Each number is 500 + 40 x the weight over its row's rms, rounded and kept within 0 to 999. Layers, rows and columns count from 0. Numbers have three digits each. The size before them is the row's rms in percent of the matrix's.

# o: layer 2 attention output (transposed), 256x256, rms 0.142, rows 32-67, columns 64-127
# v: layer 2 attention value, 256x256, rms 0.157, rows 33-68, columns 64-127
# q: layer 2 attention query, 256x256, rms 0.152, rows 64-127, columns 64-127
# k: layer 2 attention key, 256x256, rms 0.149, rows 64-127, columns 64-127
o32 090:503477433503555502560526488569488522518489508530513532514474404516565487462561554539492481486486477479523484503400531488471474498410485452514458526469503496547462589552501459524467567570414529
v33 096:513485513461498528521547491547575512454501442496637482474596491475478474504550478529498520585537439492502437470481487534485546504485553479491474468520555545480613537522437481520553547508529520
o33 093:580500527488498510476476510512517507577481494454418550528539511510500565439501514482525470546510418487491493459443514465463484452379483534471521500460569494463442493440533608513549549452516467
v34 095:514491565517484489541534529578556463499582500537426508412507468481530547554491545510529508529486410534462482508521555520515494532530461507453528409467493520453517459450496546489561463513527507
o34 095:491521489577485469475479485497485533457499428481562498521468519564516516455447531537429510502487519490488521554465482495517569574452503476541460504470521543467498476510541479486507476501512521
v35 103:503508395445486481477468521530425513396444421453437535492488435495467471370511475482454564512513540519487462466498469477507588502483496504521514490563442525494427514505522568506519473452564514
o35 099:489494556545548530547537513531509518567485531501406523497518520499469547431487527486581534482534474480461469504465492545517423503512489526537540471492513517535537508524494521481603480524517526
v36 094:448566504532492522542481395527475597465495482517493464521511571530516524427523398511426503503502474530440511491486521500550479468551514557503427603522535560490530545459507516445494463549493480
o36 086:469529484533522544479558541485448481470473501514506547446473495542525551442496496474560492600494453557498535539532479516530485423541547518599549447545494530410494430517491515542516571496505518
v37 101:532495497484425445537544479486457578491485426510462519466517516570490488476546447451503502511523492497509490476475486481489502526465524487491539554481531482493483521494415576472407497483466559
o37 090:516519412499509500455536528506519564522459496492489468522492440481468441455417487538573490477460442403506521471516497465523471512490476497458544491517534475552464510521526430524512464513594509
v38 095:464506570546496473434561516455492463517451489425524572544541443536476437497455522488576573573507548601495472482536498516466497513528476512512461492509535477486472503523534522500556510488473501
o38 101:543489496473452484487500449456566525461448504484451446490558512465547463487583495504453493500453468506515551505490481519527458515512549414426463512583510505507519505432463501598501477483526532
v39 094:434478553524484441511467476530525503526496601539436467528438501520564533561542557506554472537470398496506486579454461522510421474539458493526487486424518487516500567490492521485484453500484482
o39 087:569526459537515513492506503493508496533504462504485552460497482550483486506516466497495488455570530504470467412416507563480545499547473479485561537480519516544456496536611448497498503491524472
v40 090:562534466485542516442528514598508468539439547552510512487566453474507491531474444465516476601497496498489461527522517502517529480431483502507520538556481496518555485540506477437560513537527445
o40 088:541435466477583487451479570527457489560552437509477502505446519503518483455481563539454489532560497474457479496465546467516498501505526481503462453425457492500506465453463464532436553494510542
v41 100:541492477494492456492461478494502502482498436504464534532494554493541545458516500492576426467471480436486532454503433516473416469475510567488477478505501507477518500432577466528502465503611498
o41 096:388512500595380454480488504536452502468433441496492532459519465489490464439556523533434483442549534488518475537515451510554535492464477461519511554559471512524537545484438486475551443535520580
v42 100:456451468520483528520579521481555477486506471510434491537490532434534513563523576562526486507475480531631450464442493508487448464504432471489486499485535478519553527600492486479467499568477509
o42 102:579541511442497442465485528539477539497481525520498485450510502464510595419589506577511503522477472482444524428512503512486469549526534452457429517493527476541441456476531440544499460566523477
v43 083:556441528517499504505462461582530494485460515496494494482431488554448446494489469431476526535510440524526509529522533523469576528517515515487442524494462584531599495535503489460508477453466483
o43 084:467517521437456505497445454530471520502527439424500428447502576587533493473527451538510552509530489508489483484497504474472475481603563522495514409439416543501504535517544543553548515466470483
v44 092:511492505533457575524499470525515471521494501516530486506429498574506503572542459523450505487542465525536518514503572504620549503439523540499635461460529478424470474507501486480470448453494515
o44 093:514484474414513504526517458561500429474490528471549509461495502538504518522492545483518475478515497434529472504493526451537472536497490485403505494475501532523507491503462443550564515543496445
v45 104:458519574478506543447511430582471505447455514523631451475561505541521493489512512482477481564526503538514534442528512461483598544529561487502475467511573523440510565522522519480522481463461561
o45 105:493536516457516482464490496561576533453471493436466507541484498503522471554508490390488540522484420497508476500467477407523474508524454523464543470504572522496481498403515509499434560447428514
v46 092:550530513504449450541523476503526488541458501427497450466466495514452524459536494557459487539571511522409553512509511455492483533502611532523451517455398530489493543468467513480481471512451508
o46 087:433487515448508503475513505501476483502556536496472526492467481505526464504536452499542516482498506467475452489484468498506551489530435459508550435531484444549532527461450550518490451550552561
v47 087:452495426537498576464513468434507525476521534554508400475495483523510521501577484525564488587414522523489538530506498498539521475473540452478550519488516482490487537505515531543556466503413509
o47 091:525464496530500382477549438528536523548504488462522517486520488505478469543441553400513470536427443447543523549485493504522496508524547503530567451551582478516555476528459463463532496479467486
v48 105:513439501453457448502496532518565547545471446479554471476529471522532494509527504520507476482543450466505482440503495563519427548555479503464465469431520528566395401394465446531535511528600483
o48 110:550489492494452491456435507483501507422497566498548499513491497474456559534503498505527481488607471541468548523500483533491541424377505495519494527506479577502569469567537503474489553514517524
v49 088:532531470497500506471515528430502488467507441503487493527469520501503477430476464572513507554528543416470473474469466516521557511421450446505512464538484511517488486477550427531539487500425498
o49 089:433487451515515452544509506435515458579550554480430490488455484510459579501527501470574508469498526538526464512517508452525449550540522568498531507496485502503441543592452503521515550510585482
v50 102:469561528546556486541454509487459526518496509504404501516477495480517536448549531426461482449439534456397497480500467478494456523531544531506470471529430540479396516491539515471411618517474493
o50 101:465557537575509584444521520509396440467505529498483493534472538482493487544436460512604538507493515478509511560466469505476500473435493420496437534505539537524549523465492536425552400540427465
v51 091:515440465486553500514444541551491515390481480539453538535461502503522581454510480479491517497482484552502442463509520450503533515549460459559491419584451462488501562456499521493517439430533566
o51 083:480527519505533502520523506500548419595535495473446491450526519575525506462449528495452509546494530519513519437552568580451467446451490522511499426472456481513547539481492521464453453585498543
v52 088:536493534494466479537530517507468536565574499515407497455485458537433504492457525512511454521483553511486473500455485518453447493578457499441513540535445524472541509429519463489552507481566487
o52 091:502460520599461546456491516514455496454512537486474532613522543540509488448526562459492478534499450508484494523487504532510462462436508556532538482461553475518488470518567453479431545560463566
v53 094:553464522545483481508555553541548458436525478524457496542498535514525486481544511569578448449552521563444511462565494501469499474506527434512543488499559511508456549448536504509568486475537529
o53 099:542527442476471527477471574568480472549489467485479479545470444549527571493454485503513468522455495461524469556513485514484501569506479519561460519482529501482551497485452487521492500472553555
v54 097:431526478455510528476501510500526512484478568479466504500585568465393522465531473452466448395517490491496498535542444506547524505524491478503534544560485458479486449509515504505462543585493481
o54 093:469551422562550441464526485466507453425499512564498549485519511412562462494461542538527525541432583488539508537492511442497525529475462472563517515468500585495472553488453518476611441438468420
v55 103:521536471554531516461496497500461521477550467472510449542454538496537511518486507485517462550458625466436524481462481445498567560482572504544531434512487552496445493509495498480501556530372504
o55 103:587542532473490449505463552441529471559470515440469557501470497473491501483445508477500523491501504454495476539515522472443481517497440491504505511518511434552503495452497558483549568524479450
v56 093:549488515497483485490538554565451497504475462486571539514521463520551507549532586520470470569506455443471511511490480562555476551556429518480441513465575474561546506557533432549505506492577550
o56 099:439567464542442514481433527520485497553499571498389444543539510475435513483546466509519570466539493560526456512459483460459493518536483573527507525522517475466453516456495448508422507513468479
v57 095:478481485493472500485474486530438499537442537570478530551433452440545514443532474510485396489453473551532544443526465479507456521469530456476468517533509454455431498456460553496525473546486488
o57 099:535507537486486497542513495435458551542497536417420446497448535575432406424564513598421535539583521519460483528497515537487551531514494552486461574533532500496521536510514479425505538459481428
v58 089:536491497502468479448433457419526472543468505457495513605520507536430471474414556489477480557552521414484525584538450531500454554514484496477436508442505487528510548471484459515457550476518503
o58 089:478516599478526513445494535503449499476484481518481421508467450439519466605531468543551475519472518429536528471563463502531487478550565500510468512501542490415465531493465496455486532480554591
v59 091:635537450499514454502504493553455528509540476448580467451428463451483504513517499572479533491619553490476521500444542453528536474476407583503557476464478499484459428474476537549493519472508463
o59 087:489525475509427513540492544463561459488517557460473623520556505540470475510477539549513556475418432470447517596484493494475479444431478502512507484543459480477549452549578533467556417539550509
v60 096:532500528480474461571435451497521461533556417519500514523571511470523498591503499596543514533540476471516547491560466395450484527423478554480447559488584516446532550487496409523538477518529516
o60 087:521518458476437477461500445521528512462477540474561523436454488479530545481483434448462500558466497528462499527474481506552470538512534453532509506445563457473566454432444443542471561456517552
v61 093:535514523459483503590487436490508463497536478463484489478484521571471425494519471529532442533503489501495569541490488540522432460429450526455490486466553407515509557481562487471541504476479509
o61 093:492534482568444573504539553598422504438528509450491545473491515553398512536507494535448529535528466503519522498514508486538577513561562484509564475521470553491509441547488531554493521432511500
v62 093:494537503473471507458548505482563496507489535437545510517463523435530538439493558535491465534561520489484571454501465526471510457560505520440476493492527497532466497546554547496430544519479475
o62 087:500483451442506532543470501534484449505504454492483520518541525439477486502503457524505478490490455519508496472524528532554513488514473432422552499566511481484585533479485398518494560504464528
v63 090:466405529529513534489543458433458555562474527521512491500478471493573522481526449492510528524510470526479467494473503537513490508522548493513502491520520484446516485498500562541535517506468495
o63 101:513489599522440510512478483447472503482512524552518466464458532516467539443539540480563525512505502478513530478497427544443478464523487586468524448601523481488501445506511457426474511470465445
q64 106:535506520502475475452507490562478536444440434476471526451617545526480522460474475461554485544419489542529468575526542484534508453526514503561459527538485440538544476462494470476525522500542517
k64 104:483471522442492488506506547471497499514621536408433502467471487433405452606471463418516442555462536488524528430551482526485519507509503417467521497511541585524495498515529529529480532558492508
q65 111:534469451472591554512536458403539514566531508525479518515471563484501575526461502483459547444447527489468481531502504528500518467459424549485536466499492553510479550597542489518481518580522523
k65 091:488562523491482461442570527495496459460508479430436560455533495503449396554510528377476463546526509458465488563498444524501430541573576386542468466602565476463548526436501472446446517489559505
q66 097:576575516494494559469478476506488506501467450509486501446562522464484494491494517505507483496548538536569512638522479419543442470496532461558501480491516490492559476493499458498451547568510485
k66 096:542475452460529542517557462498514444509537565387427469507495398478487506486458487491556431486447480487494538498514470520455558544527549482501491459523551481587549557505479500443500578560501446
q67 094:510487507568591560566549587502494505430455463536516575427485548480462479490469490551520482420510488483492497550516522503488574457487510423550501495504516575536551441467535591519486481489576494
k67 101:484521520523478487463568491465497466538567506403441515528460492494443425583575497432564487524540521563440472515448410536511484491530529411489484421530539492499495462584564484502462503503491548
q68 102:540493464482583513518528463464470484572549534525522487496437467512496547484454519531447460478502490478423460448496519520486485475414485554430440507512478585518485521583486514509474539499495504
k68 091:537512496536460443530512565473502528486413477460476483540568599490486599522523504441489482489470538497578496489483471503516470508563456392429484510514500513567504481476462507524496460554504567
q69 095:529477527473511480492451549589484487446432449481486508477512503480556545519522464457476469508519550525508508529487430497507426469495553364519482491489527514516544511508539426533489514451580547
k69 096:488489475512487481543508486523497420532524507467529520514490409432481426509505404547530451496470458520544528506482492465504513479525583510489491462557572474589511490491501571495457478566463439
q70 102:465499436530453497486524492451501507514471567466545442545505554537489484505590460519438484420494475466525494586489506546480583494532451506507523502453509482475456513498543499513553486531487502
k70 107:539466487490570469496465496488530543566429469489483563486509528594488486513475537493523581491485454531469462542497542510521430507484488543504515507483509541479447391543505459574480567441553543
q71 100:467497590486357453539474521478547433487454458483516492524536529485489512569553480505599588549485461495545522564482431477548524486539485575491511445584454533499549496546546505511519454474508460
k71 096:489539457498489508388475445507503470548550491554461524562481509529544556573456547476432501442479469560415555475476473469491475512449543512559500454505502519481459548480546482536514560454571485
q72 097:529479510530539488421511427544567572460459471519484459535420551466559537429414467482485485489509481452441448502456544516514480547465558463502503527433573495508476484477475507509529535523490500
k72 109:492468526518498512514469551483464567538575425497520461541528451384522519534494499537456493518494517461558546451492480523496511529470511498470452525397453422440522493501426445562474463550523464
q73 091:495443491499470504470433472508500448495481537499528455558416441509576531442482498501499509480490416439513463439619521470511442496485517471533519555431570455477494481461467521456544531552510470
k73 098:427488517481483512545509567535467555507441529470531552486487534532475533462474457545498548482486458484506477514553521478530492429493520554528525497345481531467465526500434491537532468480563533
q74 103:465495395489489507468514513548590464557449556477528526461449525552548552489508447472523547516448466523535539494472580545476561550470458530507471466531500512443471510420542454503550528576518468
k74 095:498535499567548527469498486526439536541441486538489506475537504553523489520427498544449446491503470558520543576431554453460490466486490516490437504475497518483503450492465538521526513476521502
q75 110:552535523535409458457428479563510451489468512486408516485541540526480428549581554570524554530519499561545520595442432485540502522497485505485506458543514526491482482522511414521534435549505587
k75 086:479492493518483464479463512501533487493500455523543508470440521522505457596491470498514435455482492481467429530469514481517446446505521487479392523519559472473565482442496511465484535492447510
q76 113:533502411509468523544447393511526462613464474506553540551428529492539427500541552409502553529451497478577507496531523455509474509507509508492459531427491559487473459536526441521485507495536484
k76 104:549446528485534469458470498608462522507435571524496526481481522522397496515457544520557488417547497511472503513489595447477395522453463506492506549475544522517484500573535499543500522510510443
q77 097:443561570495508481528496579391565500470610493464451489435631465488428479510494504488580480456484479569449522572467487501492478446531450557516487437584513444490512516526466589445455433455461508
k77 102:456505443545532463436505557440468471539541501525479472469611454468513470522474494458451452542439494517532467448468475517489549503541551512484472410551487465469546510429450523488469532492514488
q78 113:526523504501431506524501496545571482485471475504514554510497522596526451561442463537518529506544514544499583434443477486501533566460483533478491606463499488468467488541470542526479519462526522
k78 099:585506537499503455497548442460508506490480576551466544545487450456496505489505495465512503426500458446497497414507565484525482529484446505418538573481477453423496556511446504542467440536433469
q79 105:449489553454542454442499499501527615506497507457439523481521539436532498524522517448483535569481531514554503522471489476519575506543533462500485423477447588498512504516599512484518479520536493
k79 104:444451563502512494450499491509528478552516442580426567430452565487495548511505547478456459515428453522460468527486505511513515522491529505534478484583444568561509497503536562507477501436523480
q80 105:510485489535551572507510493544469454501440416559450483523530531505497499462417433528543496606491495487484494453492575476445496495446504527460509463487467508560509477438502475491476502565510488
k80 110:564423441470486521536450515586482511472467479516548491530521544463481498463556520547545501518558567478502572485533471549487505578581473481497552539464455514513517568519451532563536540614469499
q81 113:546549484482555484505466467517533564456579490497441592488547525542543519465506522492484505492554502449481505507491517522506500533480487468509604466437414591527469532568531499533506491435508531
k81 108:433425461558504566474513461537369598514522429530555525495573430502494472463504514573479499510501566498523472519483442520468534482443542533544499438524496576530510543455518535557481497531480428
q82 101:548496484464468458459511537463493548411480494499428509439537443480415487530482527483537475470445485482530416507522555437530547486556502493531524531577479550493412492484517462490521463501509448
k82 107:484518540535597542432512554518417549562521489481437507484539536509534441494524484494504475468478502485469484515536536505477435400516472614427542493498544494472514489468440550467462487498479427
q83 099:568497519498464521507483439527493513515467516465460500429475510530597475485510484509470528478507510519585511529494395500538532559463520463488476490565417495467552525555438493444556489478501477
k83 103:492498463493506481411585482544486439535524514529511418491521498491446543430434505529457465507477546470521580519493503506446488518481532500535567516545512503514479519524469511554494486515497434
q84 110:515443492436500518464571531483485524449478502482522548474396511439493507545462500463422489525383496523554449518522520422558547465541477510560420450408528580589518432479504554542503563521496386
k84 109:531543495502476484519479492490482479471532560503530534540441539514509461515507421459498539485489531515547511485563475502465558492456504540482470510502485554492425553505448533430517469547520500
q85 098:430528481502484465593543494496494505520522456469518520493500520487548473518530429482503454471461587476451583520480493459480490548526432531493477449594470492437413482549523556436414491485491432
k85 113:538484466495616485549493441471473447522494447496496532492588491497508514484511402536532478542530509493512544463455456517451559514505504495487501499577494425529551489421392471486469470554560461
q86 101:494535457519508505502440505522537486498489494403498528499504492504457471477502510556545590527513437549531495618557507436495504441554500470605546451479578504488488450492520529510535488555441503
k86 115:473469517486549501442457537459471503482447512522488554541523513508489528534527464492421512510482445521511452476481474445477517512439486436533549462468549541523544471430502534489560452456552512
q87 116:544488427577522464423474548505436453530533460485507529489523467505492545527497578538437507460498515494461557504487505494583526507506507561486523584570544439532534506476437493460496502554543517
k87 107:531573537497566559460448512585465484453481491542505425479565468453494498475495463516514520516480446464530480473440489502529462519542436519512560528457550501458573403534576465518475578514456429
q88 109:563486488500549439525459421466464460557413471447510506551505531507504530526514519550463470448567486502463464512529440422502441521573495491534505482455534507571474547506515436572505503520452552
k88 119:523483506551506499538443477474524502495433479529431519498552527543502491554468396472493517442505407520513453470477502463521419503442481525456580461521599487467520500536498463524449527473531502
q89 094:506477557438446502577527465558492487534464490526522471491475545520459537502514479490379515521532480463579489488499507530527542498413510467502498453472527503464478501453553531448535562589546488
k89 112:463478475524449467549525517509521458504497510470592540532405509532538591493557473507495560513478514521518518579563432499528531458500571522527427504494471494500469523465495492442546449496469491
q90 113:508481504493478576491495536474476447527448493410504554531514472506533570428463421451509531570478446499575560550520459487506529492559549542492506462563496523527543521429485527468504498560480433
k90 112:480537462515495525485574551487472490494465520549487532484562548521437528451518424559556549557494549519524495546485553469490564496549516563501467479490451486534494493482485529541442514568528491
q91 103:468537576454527439485498543508519548455505503525534501456490484530483464583458466464576471511480492563492514454519501503475609457478461536544473543484460514505507530548535575474493463454480527
k91 105:499485556451535489496558543458519552489532505536468559478504546480575468531432519459467441523436473453510433427517613518552519488512519537524539505520521511501461541453505535459573484498500504
q92 105:482589522511410497488476549535445462472494502532495530537459527553590488469503576580520517507537530505502588434463464496558478528555513535459471629542484466474560468529484487505513500530512511
k92 108:526556599469507439553515477435496463472532504513502475533438429513443432529533452466520566492482462478514460480511535540576474516472470564509474537475508403403463490502486488503521479440485496
q93 094:452439510475541518465571462489459472448520540494493545494557473546569510551508448486569509525509578500544577509421533516434529561515548495458463483513482482502489625555461527525508486502562524
k93 087:538531543508481465403504444471502446503555533595467533515437530472467479491496528526487528428547489536505538519508474498504537519443499489491470500617464464557477501514469538529519477471447549
q94 095:481501467534491551530494553529547462510473410545544560510587506490542528457439424535454495512480461476521495443525528536495586528493470554486541536487512500477514436463543469480533529517539458
k94 097:527478458472569514560577585409431544540448539510497546512499506544508488474497491535452427492499508493444481404526488521551574461554482486461499493435492525453506499465504519519509532549496541
q95 112:527537444464491514557457497433516562505481529475500522468489533453478504509489518524480562569438501551484511540521502438476510479615440496571538466435480493507543459456470563523503517499425422
k95 117:611500478490572543532507503498468508431431545507465540534503491519432499490497478459523477538480497506500540441524505486511507511493408489482548526485558544523494522504523603464535430495472508
q96 101:462509476523461366522510414547485473551515505531484464513499505559542495465539523518478518511556490519531522469552534559488521529460483605483509465462504436427483492581529427518483523533508467
k96 094:511442519494526593441502431498501544507577554501422496478512435457478502453461512508493417456524474457527506578473522552491479516539508442564500528514527473538518541440460418572476523481484474
q97 102:488511463510415436452510485461464424548564528519435514505487505472515500555501451448454515447519503560500465501459461551464470519492457470481440470479413504511532496507518532539530531541442531
k97 099:547445490547529508505486559491454533431537485527435542540531575492499551453588462472469456512497511531554535451474451502440502461550550436495511542572564484458500534517486556480492487582618448
q98 097:512500534466516503468477481483480452520474537449547484563506494486569451488467534479477544527564476422537472510504546560494521493440406556489516450489475439445513556565474437498568429524512518
k98 093:515511503445469523542444464517526499503548526547548533448518424476502478437455482546560501550471468438488511485475515474552417578535620462468474450521424462521487521388530469470441488414554480
q99 095:526510413432513564457415432499510495554492520526459534506524536520518517523528520475460531532493503599521497473485578460505524506460519539569502521506464470496504513517456436438489554509513481
k99 105:554437519494512485474534449526513509445509527449471546446465510507501434452457476405552448546491523423485484539489493585497489542553487383470575524559495489527524581520521501444439511479540467
q100 103:476539457444465468541538528472466441523575546510532565486485485507477468569477506522482462473538523540484468495460527527545440481496467422455415467549478468542465486493465501536493502499445517
k100 089:522483476469514558499458436492538538502512574463545500470576496507532538369553492539537546553512566513476525472546529553520576513516467654492540538455449525499498510575586493477589496436452456
q101 105:454489540487599531520529447488470536464546468622587532519488527470474480539493512541513504539534532497497500485522515491507483513450482554513517453447503474484529568591476487457474509413474535
k101 107:529503499445466448493431505507497544465528528437513507467463496397473460496530527469535498533543500474559526490460451535521456531522540349484506449571407498507563518404469475510486472496512531
q102 088:525482594527470506519558567544545476405417446550469509471530525533487481501523477526561479521453495505493506514408419540501542509480498492602455570593557490497508538485508571548547472489526472
k102 092:537553426518522419556506449523502516510571449472511562497501458465464524556583531435498465423511529506463471495469492496497540487440504540521457517525533446456515450560519451505478465445499475
q103 115:562524581488451467466488495546528511474419484523474456517549507455500525426514507534478518514514507438492484520520475448511500577456588505529539508515525509484528457487505507455573460587479515
k103 091:408517518526485456551524538521516455574561459471544468511494455500536533546518431483532468462511512483500466491472496439503471451578555448488396467474514498498545537459442474498487523538538526
q104 110:452476488485509462480540440508379490454513563570614512469430451525477446521460508547439446579532517460477446463478524543437521494430493462496530517471478536536480564535490515533515533467485518
k104 107:557484577510466503511447485536508539424465448575516504538467469429497476481520553448481522508520476454412550546522587492484493510509491509520527569518508527512486500528472458523485412423487466
q105 106:485493485505470470554512496523500532490520546515540478462414499477459415476509535485550445466542479442482484489545562538486508472411480531446543531467413504491460499549483581519548471434480491
k105 092:520533510482612538441488468520464521481529443532488482545529426471499488473501547526530516482511516545480507537513563478496404547482524537572513527486520464444476462541524427519506484458516444
q106 105:510488502518485507502416469471420454533518468467493507542581499490507519528575575551452478530553593526489489547445532452520532523500485510490494448513506563522517530578530457525501566544580570
k106 083:495512465506525516502499509489523438498475457563484469440536474529425508589463481524494463495472493578417516473488437476521444457501517541497442516591538512584526515490485475499546535487478530
q107 109:469504565593459497504428492541488493457519508515466468498567473555529505486480471550516540518510477572478529513473451482508444531576513418498486521507488408487535466498465475505506508466481503
k107 090:476471527478440513534428484485520509451481497441557492523433509497476538441508499472501558520473498394544491464540486526470542494475471441534519571398522481492505463460417514571518482442463539
q108 088:440510484557508451477511554529537430469533517434448522469543496530524483549551526513576537524450473540550532623482369491503464447544455515515475461555509500492534455580499504463532443491514547
k108 083:450519468511539451409484531536507528534523440560523478475517493500448471524447463493454467527467480549525463482463511503499478495509562466528460516537550515514569450477459524549506588516534483
q109 085:508500531511460445487437512507520475503483548515487524506454491527550484464503446554501474493520479463519539466452532517517505485544534446540492518539534427444514496396442452530565422500428487
k109 087:484573522534456482562505500473519485524468551468496519483490476477506537473529476530545521454498484492473445519481510528561531444465406482507496476409457473459499477488492456553462435401496551
q110 107:522455455483494481458430459575466438541462550508467486513413470551632561471527479478494559469497441456499472521505560487457432490505444463525485479527500528484474510455483468504550536575494498
k110 088:429503474547500557550467551501551543500430379522548472492482497556489492519500464507493516462488541609500489567499479504511472445520458499555436573511540512528488547482387582552569562495546526
q111 093:477476536560489507490449536491507510546496488418547546490478486525508527438460391491421499546514449485570451523540541483525546454524537471481491485431512453476508421413580448517537546514509507
k111 111:519533477533489490508467590499450496517432498505538587539496562517460615522481533499421548501479471521543484467551470505489551516471489467460507496432497543514517473445492416564535462491494541
q112 102:524509523450529493578513441477436515547454457511571528581501464444475477519518541472457451434496502477497454490559466526517408514490507522443482530544462584496418588531454584460499468495496526
k112 111:555436508466525490505524448433505408526569519482507516469486509533495454493520472506522456537515509453505490545468520478508457527516542498535529412573483404555418543519536458444503524528513460
q113 095:553529530586494498531469507495521487525518550558485458545422463481514482484493453548504471480523458521499462481465530506549514419465521502508538498425495455532405451451495437548488469512500493
k113 086:543475542512484480616463538487521594480477467455561581524482526483525487506511531441560476467522496535509524468545486519580565479466466505583436517377508479488479507500467526532515474440567538
q114 093:456516488534490538453484604521491489477509502544499573460460442439503477470443462513498431534443471545537539454498527488548603475505511555523467586479494473516569357459542523521474496507541434
k114 097:516548522463530501538478555526531518493532504492474533479483503518496531478519478486459467497484501488524498390467575530513604510510461512551489566453484470509529442519473515530524449515521483
q115 111:460530518596501440428443536531536514506480497469546510524459473470523538507462506493535503518453460509489549544530479479480472430508503526491523488419474468493530502421503505528431468580468455
k115 094:498576550549508590500472512530494599454506466562521554522539523456499520510491471504540492529471504450496473468529567456495540528481479510508451525420483528483470459489477540544519496513557481
q116 105:507479542494549474582425542540482496494479485463514424519543532486454491551506507531505493481532477547536469470619524519507488578504460541485454385467502433479558464465518458438524448494414512
k116 116:485442501524480513498496511460547445568497491467482491469560504557502516522397513511461435540475489441493479490550485470522417544522505522445565477526520464512523554513505415585510508561527506
q117 097:504482436479532509477481563530505510531509455507541523502546424525513508479498479434536478506527424479569517444535481501499591524465503566537527589588475420471490536488555501489527467485505506
k117 110:456489490489517521453548566444459563541524486571487469500533466520512516473476529606414462499472485505462437472506509485514535456528537503503423468494519507485514489442556560567511521512431494
q118 090:524513517527470524513506546549499521505478533495494506459483542511426483507501497534494532529478454497446540469512499537561580462531437552521504510428504459518545404480564470545532459509464532
k118 090:559515504499504464517469516532541550471474560479573474516470480464474503533479496508576535553419425466560508458483513498573537497472492493507519530362470493476522396432623439495517504527510515
q119 106:522517474462544521497529477493499562527562467492539532468474465485479492521512479454467454471504497534486408494558447608508388406473488461506534484461477565556486557514484370531467492461457541
k119 113:516460486475472587535537487539503523520593494446514561524486507453551542529438502515487458484612572489533524538496474494430525503477520465490572487495509562560505474537598490479479480524543508
q120 107:479449482484479492426519550482546523479495475445491522468495520550517422496564487448439564592454577508595475477468572481461504594533520490450474502571514524499464466504554515417535565505501473
k120 113:557504473470494440452500571456436449531426557487443483455426498489489484472506528475461497478513464472476439531559527569475399543558475493438482533582504499509502558514488503495458458512459492
q121 099:525458501510513516460534427470436517595511455559615523493420535468576464518546461483432512541412547503536514494491553470609484452484520556456453507503469528542499523499517490482437507460451449
k121 117:568476478372496472553454453550514461406558576501509556516452534432463574466516527455531495482541510474527528546525492484542505558466452427516528583473449518545421492558501480501494537529490509
q122 096:527490510566493498503481500485482445515475464538538504538430465498598545477422445477494457474510468440514429497543470424535530497493568508533515546485505457496483514451420489596516515449513451
k122 100:539518535462493518537537514512456525494513500511482575502489501505506488402553490498519466436544493550478538387532566516519533530468447504498593515404531492485424510575488542554512499468521502
q123 116:531570499477469556504469504459472542541557522451548549472539441558474488481488496478488521484542535554489552517531573506522549387532509562480526506485485450522515516513499498480486517462548563
k123 108:503483518483499562503473520512498415422539484499495522516557462493495545550493462512503478566451570517536473506503512491514496511473446557452521543509522529569550561470497471528538523594483438
q124 111:475483467508482567495539470511514418519507549543550573477479482480486451523454421484495477477445503518527519501478551540528570464538562480543513472580498411534481455434504515523504426493514437
k124 113:514504501460516469469460480509535491418478538445485549469513526480470528431540457479500534524488510481507481522507489449490659448499495496550519531489529522550607469511452479497489489520479540
q125 110:530488501527507482523526503492502533519433533530501523546457513457529530542469488499458405460525517442508457408502472455523451540435546459494487517523527467467500474478519560593522501451537440
k125 103:478489525514534501560483414490505501477528436532487514463538458530520514414526545534525454533509447552479515431454486560514512541551504492556518456494499445519525487522454575492503492483513505
q126 091:455525449477521464514505480495491515524511498559441460490532494428537549524462524475488475470485548503435543418495541515507494588452498551473487506555429519498479533526479534468461533472583494
k126 094:503479462523538570518506461466516483492534456544501491440498490509563465433491527514492517548470514489502493497452468525526495503592552488499507530577514552533518540521496531480512568518460487
q127 106:497427511528508447423478523492547536482558480471479432523465419487497535489510514478522484537493498577513449446457514441478516457536483525489437544497415428549466464518561488497485490400475525
k127 109:429555529446407444491451529482539526516502465503444430465531533521522472491465515467423475449471483499503480473498532516475450482510528457471501514527530507620528533528507491574539511478557537
v64 107:483445485569492450479449519502505559454513485446504504498505514496479488479477557548500576498524483584494576486465480515477478493554511484461468516555480535536510444465450493481398481486550543
o64 108:580526505463518557466553576528551461530541488480415438505431553487453577464555485528496468494469480554516510525467454524462559467469515484557473528516500495488470479546457531469563523520478538
v65 100:552524551583519476489451633521496453486443485510488491478526479474537585519480470549574568468510506532486524526439513493463476505488484560476487423451495407522467480516536511544525509469498476
o65 095:488526414475536548471486470522462493491495429513517467511544426478482523426501455473442533557538482437526487438509556473527518546477434496529503477431431536544486481495456432489488505543456525
v66 109:515475503455562465570519422527510516527518558496528510521451492507510508484511535502497416485589501511517499544513521490478491511475515502523516424499498552516528454526481511436507478496482504
o66 120:526540519543468501416513531528518520499570473498520461478472536523508458515562472486555556493528492447532535464478483491443445516470414534544415439580495503517493527532565483509471533487521515
v67 100:487523461547457541560467542436500454484446500587535596493485504464461505505515495518524517527457509499486516518474535480484538485431382466516491517523552473522455515520508547467555463515419482
o67 099:517441493551561458458500497484436503454485502527473463504574478450534470513512490575483513548555579494507511511555535493510479554564481577520496564523559524439538432484556458500507492492588566
v68 108:442479474540519533438553360455505529446595539508467508495519504443521455507456532476480514535432510532476510558537451489500503543530506555568509451491517499453492489494538500465482473425474495